{
  "hidden_size": 160,
  "num_attention_heads": 10,
  "vocab_size": 4096,
  "learning_rate": 0.00633,
  "beta2": 0.95,
  "lr_head": 0.0066,
  "train_tokens": 138100000
}
Each number is 128 + 24 x the weight over its row's rms, rounded and kept within 0 to 255. Layers, rows and columns count from 0. Numbers have three digits each. The size before them is the row's rms in percent of the matrix's.

# down: layer 9 MLP down (transposed), 512x160, rms 0.215, rows 102-144, columns 0-159
# up: layer 9 MLP up, 512x160, rms 0.267, rows 103-144, columns 0-159
down102 087:115115085133126093128173146159146122135114121113122129131121107138077131120136124125109140080116147144115079130163129106095014170114155095078063109116159107107157131151122140150137153119125123149113115113102147098144138131128110141105102091125134108124135169153168169147159154131130098127124110127121164109124116139094118139109149160125108107168156168130142132101123152134136119143093079146167129141115150101156142145136132119114165142094134129106137125145098115135125087144129109
up103 105:077163150105084129117120120111104125118134163152101131121169117127155137173121109130185132142133167156133162124106146130157120149120116111109102119174119184149084144129156128147142147119150120143147153128163150139083147175159087155098117112155118139155121133097102111148113129134155108150114126148138130125122104090170128100120148107183118102142113095109102125113098150117116138154139121114122134148131139121154094114097108147134115114154111102129096138151199165168150077103172127
down103 105:135132147122138133101141132139115169170147123124106139130144124119121116114160125122088146090123114094125101128138105108135220164117102076125156137122140097110103164099062121156142129144119079134148101138164130128095090117134107075147132155103120086157108124115130112180135118121140144101161132136131137141181129135130130165133141145134132134070117132157086087156152118128142103128152119109098163131113119142107139126139101116149110104151174157113160123130109137112174098090125106
up104 106:086110119110118116114108168113104148110115119171112115077123113098118157126165113127096110158087109110171096097126159119083139159111122119148168148125136071155135153135133095128154120168099116094125193152095121137126142136149147162111116093136104150124159129146101120095139134125127130072128122125122102135095066125108101165128131097119121153142138098145128112170110144110132134130102154083126134119130147085139112149099120093152121128119109134112129103087105146127150182148175124
down104 097:126117131100142143113115153134112096132095151103105139172129100102145149129156155131125153126131135113149150127151138115104213135124109163153098116124096111106133136098168128111114094113129150104140127156119101160126197121172133103096095122089115170131165159108108123101120176133138153123107143122118186115116113175165106164143104141116143158104164133144136132164139096116159139137081115119126123129161122117169147142185137119126134116134141091080132126130103094136096142144138146
up105 104:113136123115135137131157137147152149110164155088094115127076104104144152094129103123116126146134114135120123122103090170152138133134133141153170123151102138114131104127148118171153141139095113087097120138123136080155120123126142105113178135172149104088169156121116142139092111162149090091132081140109164113121117084125106118102140115118126165106126155135070159096101130091147126123139145137081136102130098120148118129094101161126108146129102088103123116149104145105158206149129143
down105 102:140116126086131154109146160106163156113170130135060161142127120133128148125159139130088143146125126117156123149149148107139135137117133165186136144180148120133104095117096113126152151126103145169121108129137174119075110124143129125161114121117113131157104151132133136110147128087155131097105142136106121099150117141109174135166102102152112090130101177137088121112180146153116177099147125139114100119071144121132124123130124160120097077128124172101152146134164137125182135132107105
up106 102:127142122128133144120162188132146094090125082133146087096151126127110187098135070111136131119081107109162083165106143133084133114068114084113121119098149109137104124127141100106127082084132104124134123087127130124158134137151144112091108106123120115107144148129143123126111093132138146119098128150109129159144129110118163177143140174112113091114124129123144139149132140170113179111115144133093131129147117094108133095121072114160121116129113163138135148108115169093126110124079130
down106 096:139115118099100156117158151166130127119159089112109144144119147136090152102144084112144132091143157097127131148097155136125113132112088138089108156103142106120144124158173125139136120105137098155121144133156155147109135102130099171132120207122096111131129113172096151096125080139136125112084122152172160104105101111108133151161091159103132144132135086129146122076136092156121134167129136128141175119138082118110143102110133140106072104122109126135137119117109137153091126144134082
up107 100:102166105163126159080114072142117129136126135119116140143104145113130183133126122123122132131125167182135127129139151120125152125108108091120132154168145109136127103120133134162128114134136104124139180147108152085096139135137150111144154161146125112127104141163075136110122136113181060171188129143112124117156163126113088107140141161155106158108119146136122162138120160149124172163156113154123118136100135156155117121087083141124143127165122109146139151111145164161140165095156103
down107 103:142121142124121113107131138192105116103115142138119169105100137121083130122119156105153122119148129126127105123137109070113153110134126127168144108132172085109138127092072102136138159118138133143114148140138141112110115143142056121146134125135099099138127103141176064141142099146154155110101092093105177131153104126108119128136109111118124179107125137151152105104136144120162139128130114117101102130133159162052150155088151159144128122135127103158143111154171146134127142097158089
up108 097:095131105175162153110114200155074117113150117153167131127139131082191144090080115129168106111132150145154107165127130125136175139096171132108143094120121174111115144114143098128100100124109095156120148096126179095144115124136116127155129109118129146124141139112107117132092100119126182092118120137076139135096133170114120105138136139149129096132155115150134153114131155140153134113128105118116133153118150082137117100113116136091158112114103122147109115147113137167142166166144117
down108 094:168133109124091145141179105110118130139111142163132176118150147157110149147149160124102114145161121138109146154140127119131170120137130165131127110159139110146098104117133214126143141176129131112153147092111108177164109115122145093121122118152127146141148111153135093102098129133130102119111148137113122110150111133112120136086174123118129138112117117112146129154116100116112156154159140165151092190103139088088122125129175096154167149098113125086189114104111137149144103112136097
up109 107:103115147113153139088106124113091114103174126160097141114096109106155115158108122143078125149147101099102127133094140133159083120108110182129108120136083132104161144105108076106134159134132128111139156103125142124107093135089112107153099121155126115143123124095085120074107124147120117156133120181137113111128059119099119183124156114104127116106149114160169114119131179113148131144094080099101146128154155126140148143130122118144101117129093144118138109081164127127126150153114121
down109 094:139134147103133146127112159153121112116110151149128119149180136104172150152120149140108096157193139130129128117127115143166137126114139137163141113144115133160162117138122111155146134104111104142105117123136107129157161126092133113101165135132129152140149117118127157101127164117120125098102157146132090080174191143125112106127123135164138138202101125056156132144119124110134137141136102114126117092149155147150155122163073121152102135164122087090151151106110077123149112136172094
up110 093:127171092092165154124132122165153124144128140131188107112144113136138172080147128167098141155156143132123136124143139161142117115125146131096146114140140126097179112128123160135119134107144131118102085122139124100172128110115100103126097120150103115169147117074111114078113142161133147144145120147124131162130126123121113125127111101133097119128152135126099164154145141153162144133082090151165089128099076140121133152132087127155093065124146175133145135118195122139112113138132173
down110 093:113134113127146091125115092116089135124099151120113172128155163121115098145104083142120156114127087080136112111104143159138102127101118157115084086138115130130146150140186098144139113127100150135099128102151130164105109137170131105134145102107165167116154138136115147116168142120133156153154127144168141129119111119117120138138147123151115122108149035148143114196091131136123154132154070121109096090111140113111103109110109137139114106165148111107148140133123083136137102126118174
up111 097:115120109157090120156111155146118094142144121159087160153145150139153168118144119133098115161120149125151113125149117125123173102160093122122170119131157102101090120186120127142116127163147167134157102140109140132096135117113127150060111122145124135135135140145119104119107105134143128113106091153145091172164139106138127135093182177107127081147132118139101154107110158134171093116155109166119085092089127126176144118102115152151128167099128119103094146145118135110136137161118164
down111 099:113087160122140139104114162116148138124096148112133133114122122146146130167156133140154165126093147129135102157154160141102146098170123123145135072142109155100142137145141138102104144130129149111135117121089151149133133119121119137107151137121087097152128128162112140108153148155116138130080144170134167114101124179148093125119103119151123115129091081091147144175158101168121183145111135112116137073127107156157155178174098101114133123162134122180131107138113155141120174084134105
up112 100:109141167121108119117132150158097070147143135119111174096130125155138131158146117131112131054183127138135126123117099152097108159092156140134128119128143158124132148132150127119120127141134095140103141152142128155106116112138139150128155178134098156138145127119154156116187110093113097133138089113108078115134115118176157155068150114081138157116124112126129127162101128142118144157102103151131130144090179135169139150148096156146104159093149142145107115164125109170097135137145099
down112 104:120173153145148118102161139157142090136155136086128103090128092141127109142148144138114131115139114142137072104103154126076072115129163130124101117157118102161098147122151055160133140094168106150128115125134154132139147120160139113158114138152118143118113109150118128139160096171115135131105117157118120107077135152120117114118101120091136113102134104101125153146124170158136121152124108156140128122106134146126167108163127111109173129186162080147148108164148146181132160148114106
up113 101:144115162110138116124133108132126131177129086125126131108075113139089157132134132104118084159140101138150084131144141140142088114115113171080161074169134113131130129107131131091156116123153133100128143154126146098093149134152105088111138135133152157150100126161115115086153104122104113151084084133132118132103151175179140094094119104085115121170153121107130136119095145170153135153109095106156129145123157107134175125155155131100109091153147134120130150109113105174151142130125097
down113 099:143142139149146104129157131172118099144118131105116128098131081124097146125136141098101148159096140148123089103124153203110141150088147119110125158126123115122115124129144152088112140097118123146123129144105174158109156106141104106103186094143114179133069170172119083124118117127152200095093130172126110150132143134129120128128141110135117161126103144108095130150126162193138121148121108138091113119162151107141142100142144144152126142150139115114148141136120092105114159100110143
up114 103:109126107090110150121152117143104114117122146126149106102130112103077178110117085120073123147152107129149107114147162137117096107171107141155136135181154130147131119158136104110153163137144114096161153093164138137152111144166081132126078126126139118092132112129079151116127165132160121126122120149114070116133146090113114169119130118135117114140136170122179142076130111132112097139179124121121130110154141106150139118121157159145166090138121141123123121143119140150051133145136164
down114 107:091094120085094137120118139106093117126144115121111130113130068090146117112058114103148141101139120170132116131126107095141102126134132135130148153082121113136152185136099150163107094132142148149156097084142132134124174138122122157089128154139136142124092117095170102115153154107139172146127109119099129080140128128123098128122124132095145125091127169145088130085169142140153138145145156089135163105124115133112136138094098149127119083127075137155129130114102126099145177119122102
up115 100:065163103078136143143096162121115144127105151134093132109171115141130098103113154115150136124154126137123148144104107136172144144150115158118106132102174147116119132118148121134094114175111141175132092107137145159068151142120145172091133141096115125161142192113141127130124132123090149092133141138105098114103127090173168125093155163143129119122100102134143158119108172112165141078142140139119137122117149107122155136081157148133084149142121137113129125124107111148143104106082139
down115 105:151121101110114156132103141181171141137124151141140083102130141109129144106133099113107112145115083101142109148113121153117095138108121077134144120117102146109135177135167142153129118123081118110149100129167146083107148145100102136143119122172116119153136146115166128123113135147147147116115171080133136135062134140126120160126123137125129147146137054112153137110116132165150133160068105111168107119148077158100089121084131128146114168106108134160110158129154146151130115096144125
up116 106:120139063123121133165161146102115143113125126160101151072119149132103124136140116128167090119148104103126089166081114164134113125120096135132138108081139116193099136129131109090150149113093105143138130176124086174139122138166141118130109158108120120138155163134140111138134133133091148096162095125169120128151169133090144143145092099162137096127124109097131133161103161103094136132127130105091164117116143107152120130116154154136118163152107150154094103159124153119102161100122144
down116 105:132136123121126083109123141148122080088096145067143122128114111147118089161126134117120106146104144125109141147096145161104186066131172174126165139079113135151153101151108099139141087121145147114110145072105138131130154134123090129135155112125177161134148128127147146129144124130114086105143128137128147207108111133140097109121147123114100116099069139142112127133094123133162118152125165137125150135134138122109137114109124094128145165129071108085149109137120154141115112125140096
up117 104:105135120177143110135146079155152111130160167101058145110111093110174080105112154104119133151122105125110123145105102124171130134142143148125118100151112162146118140138133075111147143112116143117121133151087142163107094102130156135119110147115102127118152134101106130123173125155099087113121075090166090116129113158115120112171094155130166169105105140151114135085157113103154134096129165124067099139115140130142154104108130151138148159135151102132130133140120140121132132147130176
down117 094:189161105144122115133187132123162097138123155120073110135157140106157095142099140132109126168151155131191155124090160097132118151139132140083109119150112123150159127149157154119144114141121131150150114141132166136197090126134130125130121144116118150150169096142127101095158102146111153175142128162154118083094097150123132119149130132127132138131157119155126117089118132145127104111117177124103141070080134117129144117098126149118161147179135135166086129116146109139128128114123140
up118 110:111121114093144128063131141111134053108134136084140139139092112152123098111129130131149133124117120099061169113080123111177137115106166110131128120175103118150153145083123150155140100096142123135138151094128137143114156180102164154123128117161132103083118123136122174121109129111156144162125103118140124170141152132163112157144133120121098133141108099156105165142146139150131163134134085141130138153131119126189153144144127117102126134115112099132075162110115146171116138138132150
down118 096:160146089118170135114123117114123096087089108155116114126137094147129147144153112119092117089125148151188114095140115156125187135108094106168150137159147133125133103143115104080092123121115157174094134143111127118121106114099131130139152082103167147138158168135120152155103146102156157117104108124139134112123130129136144125099109148113149134107125161155164112113087162112150096111135123126112100089096107123089141119152144097064127091163121161113120130164139144111123080094143136
up119 101:105135115139154150129138087134107176103137146103160129142076091139156120101125137130139113124120131118091150139114142103112145158097084146170139114130088140154130141105101135163139139076164138100108156102115137116135094128109125161074133092147126084120114115104133148125098182110120085134102116176110153131124149128143164159139144102108167102095117113116170119150158107155117142147094131084114140098127122143106139113121054143130138143123150095116145146183124144108105127108115161
down119 093:150148162131113162110102153157131120150100099114134135132149137144113157146145098118124132123142127127096145101120160152154138134126132107148112179086107132063114136206119121130168123121106114131100113159149102168155101113127098092105158123138131118103134143110156127130122141133162152160102146113119117093126116116120157133138139128113109155158139183150142148134157088133130131122150089105075130108096133150144105141104154082085125153158101073178120061125099129153115156139124127
up120 102:138106135092160192129157131142186161131097125123169106150122144099160143069116117141162084102103115111112150147121124160123150137147124187138083144136154155147133135113142134093111126139098106157146153130127150142115087131167164150113088139114141137110056141110100133146147112102116147191113126144111144135124117100092136120104136173157128143087086127121110116106165119141154146167147087137098098131117117130141113169132149121130164125096123111106127135144131120119156129122153141
down120 098:132102157118131106135123116101138105106112112099135088144145109127114139138126130133173103145146183134116134121133147089136145172096096153083158110142145132120114140123125118116158165139125137111121107109133076147111090127153120124119111176068147105086147086136132120123131158178089134148152129132104086133143120161112140149117095110144147081120073115125130143155080131127098107124139112120134118159112166158105149134123091140139131173090123083084130159148068109137149079133121116
up121 105:147141163131145109085165082077124122140127124112110111115103105117119123149138128123127123144176115136138124133146126105112142129141131139150142155118111126151119108104124096113169097117115134112181183123116160141109111161119121143145145177126125148144136122155120089128152116143092158108130120132119085131123132135186119105113104151151171056119112101154133079092114099159114156101185100141106174155111152102134072139157132165162132149145112113138113156117102137122141178156124152
down121 102:116136121148131139145091102168084150115148148110111149138135066120101149123145118158095150122133169105167110099123116105124119104119136140079131166122119106158127058144128117099137129117146139102132105136144134107107116128104130104138091126166112178119165167140138156115129134119140078154103147135126164157119136133134119111073151112110145155160148117134127129122069189118174121117115087179130120115140140102160136124162092148139093172156147147159154101113102103119145124125117128
up122 099:144119121118153110103153124135104115115110110106143123161122147135107157055090102155160095087117107133129161109088137127139111107128077108149082105104139088116119101127117148157121111171132131105117192130103129150121110153103099122099134099120123134140126139151114119109091124126138156138149099150145086125131108143126146126111147135123161103149135138072124175144105106084139131141159126147124092123143079141144083146130148117149049152113159130161141142107119083097153124157106106
down122 091:168160105095113090094104164153125180191163110100154136114113127152172137145099110108115174085116096151111130158074141122121134133113132130077144126125108114130098120136120103120149129149170098137144152128127152154149128142130132111142145099081136138139121144145134122161120107155150154138141098137098128114102085147103116178141120126124137134122126145139126142109150150158113148147105161125157140158179113129162147131120081178100115090125137142137087155127125123068116125117095083
up123 097:141110127163113167141137157120097151140138106163119117130143102111102180097139112163122147158118152107125145096145115140118124159122145114170153104179115189147136141107137124127153141093135125118101114146141168133151149122146139109093141156113147151099131117058075147150124131154114116099137127155098146128124106083124106127102162151164093124139111127144174108155112139149179127161125113084142131115139110099135148103089061144151096125165121120121149096107162159119104130129161145
down123 108:163141146142111159134101099079104131113101131097147125111135093153115130155078072123119127136115137090129109144097112091128097146142119114131137131148129142134093111133099147154111151102082090143142087154132104110103168109076151176136184130128115161129103142160153147120096106179143149112096138130124142138098158144122111121088129125135124123094152119159140077132104078107117149157142134125140156150085091143172124114097136155111131133089131107135086159117124109099110158115146131
up124 102:127131148130104132089114131108134145128131161141095090115094145101122130109118128151148112150099121094112085157117128160131140133119093154154144118105114163133081137100181144121122128109087124096138124143132132110106119166143135138156139081134117129095139107162136125158112100100134103107138144170115107112160156090084132168054110117120135152161133161057128046132122161124147156118165086103101134123158109138121144118114152114122112129109121089110119105155100152136121110114149109
down124 095:089146107111140139162149119130105163112111137116113149131159157121164136146122109089161110146121127158100110183122135108163199122108149129220149151113127133140152125137121148136117088099109095101096149151111082147141130133130105124124113121161148121137121099097072113089182130142113101145093074077140129122158096141057139106093125119144112150130143144108136126112114137108124113097106148135153127125142131130125117135146102112115124100134113137119110096134154099112143156110142101
up125 097:135157130114112154127098164158175125114085154138109150122113102136092102157124079172126102156149132152104157178109137116145110092134127154130134155142158076130106142130176084086101106128144119157141164133101107132117074140132142126112128145176095137105113075155084111122115120111122148154119121126154103116119143110083135071108139139099110154128164109139134131085140104185164123120131081160120129124153095115139140125135113100120136108114145127124135108116114129137116104177151143
down125 096:112102100131177090129154111115123125131165128149165110157103133142187138108133127134128146148129131143161136117125133113099135154113087115130158100103123128095149103081167095072125128124151161078153156133138135122175119138088168144153100191170092102170094120099126136098111108140118111113122102124134096148096125110125125154161116130118148167081099138114121153130152188105128117160131155112121139096097129123108119114103124146137148120154140120157138155130104110137185150132116154
up126 092:129108097108130158124122084097103139157101132144150145146115146106076123124133141114095104131116159133104128122132149116143147170130123107103134121146188140155116136120130151121115118103113137095114118118124142177101131133129161149146130124136140177175153127150134109160148085143108108092165126136140115126172136130153133210142088069132155130164080134144122089126166119116113138154141144115089112144108177132094111144139106150118117102110090091113099172082115110116168135124096134
down126 094:166134119108108129152117110123080175096164149132146109111105133149155154112117115151137158141152132129117154144122169102099130147112106114120173109134154152103119133125139148118152149096110113134115139122107116129138092101111156111112141137120113148125126139139170151122119121124169123144144095141118107134114121117050100166126171114104121141144132138127121062177080128103087149105127142099135139110097056177096145143114144133141122174148122143173115142138123192118119121173163132
up127 096:095118170114100118119139122149097135147146080133141153137125123125139134087159101117103142118148152111149115126100110120107092167117075097121114132095111056146146146121103101189143138126139110119115135142157125124123129148161140147113143107164171126131113111152198166055136096156121163131137107137148107140112114093115107135130152092106099137109117108151117112101102143180132159148150129142123081130109103122150102117116157093108133155151182115140092143127139115119160128126101122
down127 094:124108128120133099107146141153119115133124142128137099133146143086127109137117128137104158107141152107143097155136168139111093107124156087145162093133172139145097148127128140094102104141111139119131126094132120100099189144144146094124103135120195174098130130157094088115092065128115133134151109095109122147118129109120132142141121083122088102148114143120138154139131132124124113099120144098158108123130137169095199107137116129127146144167118117145146147122134182137206128178128158
up128 093:100123109101136135153110121154102108099142117111125120112156115123137115085113150185091113163082091093138168143136161102119137168103087094140125132141164115132133108098145098052145088138142154142126118125126138130178112150133137152111172144124096157152159114169155093104122121124101141114132133125156130078140131118156144153122139104125114132116112135093163096109092129103184165153168118130120143153189137108126113086139136094117101110155124140075120111132138137121127138124129136
down128 089:141117138129125093136166159118133132122096118085122141094145114148135108127071130141100101158141113147150110104118099111136099132143143126158137112125118143118096136106111117093129115098148114148152130102137175078104103132097160110101127112136136122143131119095115133106174155074079168126143166128131123067123169136126098085100114161135110214128175140141106114154137128073116104108154144121123098116144167119152144086111137131150109134153126127146118122103153145114121131116129185
up129 096:157098120102137137125126174136133084115143149151097146122128124120125147109127122138152122128151119124187123125109085136127135161131141157144090103125169139135093140121150098105167142154136101116139142146131146181159146115150117142121111165144148116085148114180125122103149130100108095158119110120121113103136148137158202132161144132108142109137141100120140101103113087130131123135084117170145110144065089152140132130133060116177122142152161108116076119105085143092141144147137152
down129 093:116113126141143095139149144141125140148123090094138128112113125182120140122096178160117127133117155135166095132076170119113091126166120121121085126157159142168086137113089122068124135185120145164097158150136139096146141140083134160145085151113141133124096125164164108151147137118136154125159124120129125144128143063154104101124127171118168132117138111137155107086114149137123157135141121152117139125135111159161130128102119120171129151059106089127113113128145140147130135142111158
up130 095:154152100069131177113099067111116113089120140129100113112093147088114153109148136150127131146148094107151127158085105118133111081166127131156146112150094121174141126148116147114136094156112114135111135113138127133127130099127136150130109110105113118139112134141138124110139154148083124144131152155133086168086141116124101153138115115127162127145070109150140091146131113143114124087079146146132168118180094119108149083136136123120110173152160126117135094156121114123126122206114149
down130 094:119115085136173103140141140127096102139183126138154143126111143130125124111106171163123076165165068112140126100073134140155166139137167159177116113142130127125099110135162104154140162144139130088084148149151169127150106130155131132180119109146137116128165091142135138146126117116131161104142146150097153118095095198120124106099133131138115100172113120151136120170110125106101118174088130128143095100132115093116107136131125123133146144107152149136131136124120116102125167099142153
up131 096:107119148123131121086138093164120160093120142104173166122099116151174101133148097125107085081078157132095143190127126092134111119120117132121116175109129113153138154079153084111140152118125112113158127133162144079112129144118114119129106095136135133096112131116139114071181166106132083103135130126126123153133121123114118150129122127144141116141147175146137158173119109164168115122108112146111136118122142155133159103177122141143117134138163110110123149109168126147158126186119156
down131 091:121160076089157121132116146125138138136131135126107107151140135129123134141082112149116110129158158132101108094108104151095133148140147107116133143149118154124119183149110159117126139128113103234137125082132136161149132143117143138112175076148131107104148119167126113125134178126105131126106149147136151106094152118102167117107117081115103115158119143096147096103132118143140108171111148094119116140119120151139162143122147117131188110146172151135105125109098131110143138125201132
up132 098:138122139105125157156133096141116112107125106140116144169171124127139126114089069156094138134156127110118144157106153100110164155132142142143131126098140156101121114139143102140150086108090120132122083154105111116104120138108118145122120135161132135114145158077133136127161102142113090113074110141158084105149092117091139103129112154125111153136136135095160090105089089102133186118104105148125137088128146166142093090094137082131114073175132142126133109109094128146115175149122128
down132 097:130085092088166188150077102129168102130082141140113165135129118126114137104146165124142120087140088142093128139136161124138133151140156129150144144140109183123122125094126169115144111130131103118091121135080117101119155114157152162123150169152135180171084152134117139144082127113146142146110119141138130126120106120113088145096161124162138127119102095115100119117101082117148097119138145168088129119147149156117113176145131124145095119133121098118146154095140144132092147123089125
up133 098:093129115144130174119121135092139106129135164099100133120110141176106141172108097159113135122082131083115121133173127135125141115169105084093119158157090101132150107110150088109116107102135110123079192122125124086105126136109104137131145133119118101144097163149153118106122103167145137118135113152101102115120163145129123178134090145115149093208142148089144108130089134084148140121143139151082102120122104112154154117139140104131128151107140143140114124119100118172129146139121147
down133 101:118147146158122131160112134104141142125171119126096115161126116074133123120124107120158167133154141108154150145115146129123132129102130122136127150118158129130119120102127127130135155119100111158185092140133102131110157129171101136146107149097119070118111172146147144112127098112106140140122092093123114131131128150109169153100201149098152080106130175137160112093151174155122124115115110121081170120128130137093164187145093131101142149143117158090123157137080152126118101174124138
up134 101:138092089136138118089135110141113099105132104156133134188130128128110157133147159155140133103082162118133133150118144126163127155136113121140113125094123153137123138149148165114124093115095112103137084159137101122140144139135110150134145140153075138112159122124153150169121101087136135086098131134125143082160114131091139106131153132118167153089131099134162115145094098133159178114112136141066090144103135114121160099109117048169100088138152109140139126123124087144138168131130119
down134 094:146130130146095090106124093135127128102110137157133161137107162115120088111118112132127139083142112144127123109163053073135143141129146117177123145171150119138179163134130138108161107137147097115144164155094150109110161142185139111110112140141134111139119130127164172147151121108120141136100158135138193114120128153089112103113109137138146119099129124155120131153169129117162105168126137128124113151155160068119119134102080104140141162155128127098168152098153140112116156106155122
up135 106:135115115123132117136116152138114174105156112137181129126164094093127139142108121118151100144101106100170099071144072122151105111104112130084101132136144081108153110143098110168165161127144115120156100111102136118142126135158137116163096106152123133118144143147181122137155126113134140202132136113144119157125085118101142123146130171139117138129152134121176173110090151124093104107097127124128110145101110121161136125137110061147140103131115115171127149117081144119100127125162107
down135 106:123072135145132144104133151150088136150155100126110116101128127122148141136122139148135136049106111171157124150171135135146144149146149115135094141081132120121166143136102135116155147116119119097068129143111159137126167103139113162093150146152115100161126121100147113100062094138111093140133144152174094107137125133165143117117132073141159100153140133114153136132112122127109099123120152109115099075153150134164156132116168117117140151138112084131184181135137135142126152133141144
up136 100:113121081129130166130103140111106154104109141158110098102132099115142089149104160170128100095116126171135081169077151163128155125137144101111169122101126106150171037134133130123116138110139174133156109142138130141141108141147113119118114128125138127144131118136153111140146100159120144084124121090089139111148122109128141161095114115123145144124119115082130167131120102101150127138097154102137141131070128130123137114201150140115150140086091120169098136100146126114137156158134138
down136 102:107103065134144175106131106124145149132131157148089135132151126195128133125152164075118180124109156118137158141146112210128165135182137117121118116102168104113112136175105104118157132108094093139152117139122173109090101146127145116130124123128100125125114131121128100163150143123092139129101086137115143124146085174126143168085166152118114142105107110151125129145153106108153113135125122151122137094126134078152133142115084119106125119122157089113149112143114132104107130125117141
up137 110:124140118190143153102132113135096144156098133090094139161121123102119111143103123121194139103183149113113100141127162150133084157151162127139144130135152114078119145075111138135156142130096128076141133148090117108095132130156096152113094119153136113143168109147098132091138141125099151145085094094099119139177116140058108133136129118135169098089112161137107110129140138187159132114140141124130112143125143095128166125133153121151112139138140125143091140121103143138149136141118146
down137 096:135113131100112144098096143106172133153110153106131069078132145138152109104135129128137117085139109125123125125164147119139086117115157134177137134122076125118101103126137117105101093145193166106073166144109149085152114126148115102138126105107101169122131108099150150145124111110057134138134157140130110119079161103141112116118120095143123087105142178113130126130138086132157112117126106135123124103125119153160146128158162143133094106096156149114133075130149124100132138103115098
up138 091:069101130140149139158128113157105156139171106109096133155103138106149134111161086127115134152126133132145148116128086107107123173157147101144098116126137145113136121093132131127135098087108142157124172136124138083081137158124122097106115130098070104145107120127146099142130110085124122123116111117081157130119108140150119143119138083177112117120141117131123140093061142154111174100121186125112161148155173113160098137115121169117103111154145142123112137137106087130119077140155126
down138 094:143114139155162100052135142135127120133115120130164156149093122120088133123145139121105163104138089168136141131170145145106108130164135125092145086104105172103133092104152145099148163143142138129090152121091138124110156100086148129143129090125088137100186105160118130155111107087077112123141139132113149149130096169110148118128159159144145089125101177140159155088137139142140109142130116088148134130160140112133157126105161140134154137133093098109158117149109120142102100101121128
up139 101:170144160176128136127149125100131109119125110173110196112100115069126100119111096136126076138144106141088075119125114122145119127076139131146181156118147096149136119142158145137131131116114115132103111111109110140110130125160102131125115128185132122156122117187125207092124149120111125184137123135161136096098122120134137165114140112121142099129088153117144130100142102152146152106141108120084124138109137086135171114147108137107124157130123099155110110165114147104134097120135127
down139 107:115118110116112130165111092147092135120166143148123102174111126108113114084176123072114147129137167149123138065132107129106086139161146129134138130163145131084139125126127120156115086155089129079155163153133120108105151112149156183178135096144108093144142135131146134101088090137135123099166153136127127128118130104186149115108128142115150126169094154118067113136122101122124158124127121116167118130163119111135118152089135147134101141103127110115106125143142132152117090089142095
up140 105:124151150140125150145095129135131139139115093112170154109152124112112139138093161144160115129139122141086128116090158097071117090141115116136166133161131128115115129092135087140140160139147142170157141129124162121095094128099131157118145088174119131113140108144134138122145164131113082118146115099141128112123116084103119160156121097117153087139155090114131082116131150088096137154159124158077133122137115162105112175124121146084058131120157101143173126094133142150123117151082136
down140 101:110151124107134118127126177131148137117102143138175102124140120165144130186102133129122143116129097138131088123153106137079132069098087168105169156178136115165096113123134123138171146131171159113113152169091139120143156127141131177140065110136168113135138124116084112176107146117092082125094128093145138159147132197140120163117146105145146123143145108112124146104163149121122159145140143113134121124110160118153114112132169138134145126092130121103120147104142132129103102117127123
up141 100:154120160150117145147131102119121147119144109151149131130128168165124183122132129138162163121146116101127091081109081111122132130113110161107112114139094108179074109118114121123122099101145116118117099108117124123160099163137084121162100134094109111157123153114139102121104128167078133106155093143125062105114162107131166116118097133153116161135104083122132113114074174121140120126138110099128142124172081136105132153164116177101153150104124134113152141153126149114145129117169116
down141 098:102120138140152163104152134148102060130119113147149191131130106166098104168130113105106145114102113157180125143084132160128127146119133114194084118162086143155181129121132121145172113159133139140117157144089122124152136177137102129114159120120120125139153139136104123115119154107140104185099139135125135132101132132095128103075143137109124092154141146084111127169135081145150164124129124185106136097162114162131112108102129102135104125134114132099132136112152131105123126143142116
up142 101:123155121119113140112171092121074146156114130130091108161110140174130151141089142135091079098136121133144124131095085132137128126150114156134144142097149156143147130126131130136148139191136081077114118103123105146119141087147127122121098124186100139167135143105143122101119119117081137133078151160152133090143126132125140133124143103124189081122139183167114128143108103162120153125086127150134127135103112122133109173147087128128109144138143117158112139082145119106141098154087125
down142 088:131140095172169103119141085128112129107129117101145137097164095124141139147117126111148135112172119094152181095129136106092100099116109168144105079144110148077132126099109108131123091166118114154126149121084110152135113164124143120127131098068149106104097084122168090142118157128151102114124159123073132117133116112102148099152133123133107108126110148083157123114135101137118156087098110136147144134142132177094106137111138091137152131126128116127120104169127128111112099097180159
up143 094:082089161135100133149141120179098109124097094107119152157176128120132157117120140154149149138092153115117186106129138145185155123141128115093165117158087125107126146127141085088120055115136146141162125164122160096105147149138161118140137149174095137152123125101127118116119176111137126121119101128121102120123157115105145149140084097162145113113140154155128122092150137161126104101112149131155140097143110110140173138119134070129132164113121162152135162133125136102138127160134113
down143 098:117152126134135082119175121121098145139133123095137151159133137175157149146120159128156103125118152104102144089124112123116090107120125118141125130083124069134133157144133151082152125152125140142144128122146128096192163113141174137146116195110136140123130133146109117123124082116145155156134086123153138131107132145093123112132168116124093160124121180117112166129125151081142119160125135126129188130112096114136090136095161102112109141109089057156168134104138129151153114132123139
up144 098:120080169077118143108098108130113113152146128122139106118092145134141163133100129125148145121118130138118137133128184132119117129118112106120139093090132162138154108136130116144162170109186114113124083132122105106136114141104143077108096121102122116162164130149127126127097118165151136125142135116161133126159116148128166122152113137142188132125116117102168133136169131129133160134127072129108093125159209178143182103152130152114122110139145137120157150153094115110106123088073112
down144 095:113077129156123129116119131175082109116146143101125114091117108125109123109124166133078169152126139152126173099136169103143108076154101153098116109126124168131142113112149129119133161085119122143137124150145119106128135154096093109093142162133129137173146140108145131127098162135145124145110189193124154151146110120103144075124134110115138144120125101065110132160127128107137173153163147110133093160124135128085128115093150175110143124112151116102132126163101104126136136090118133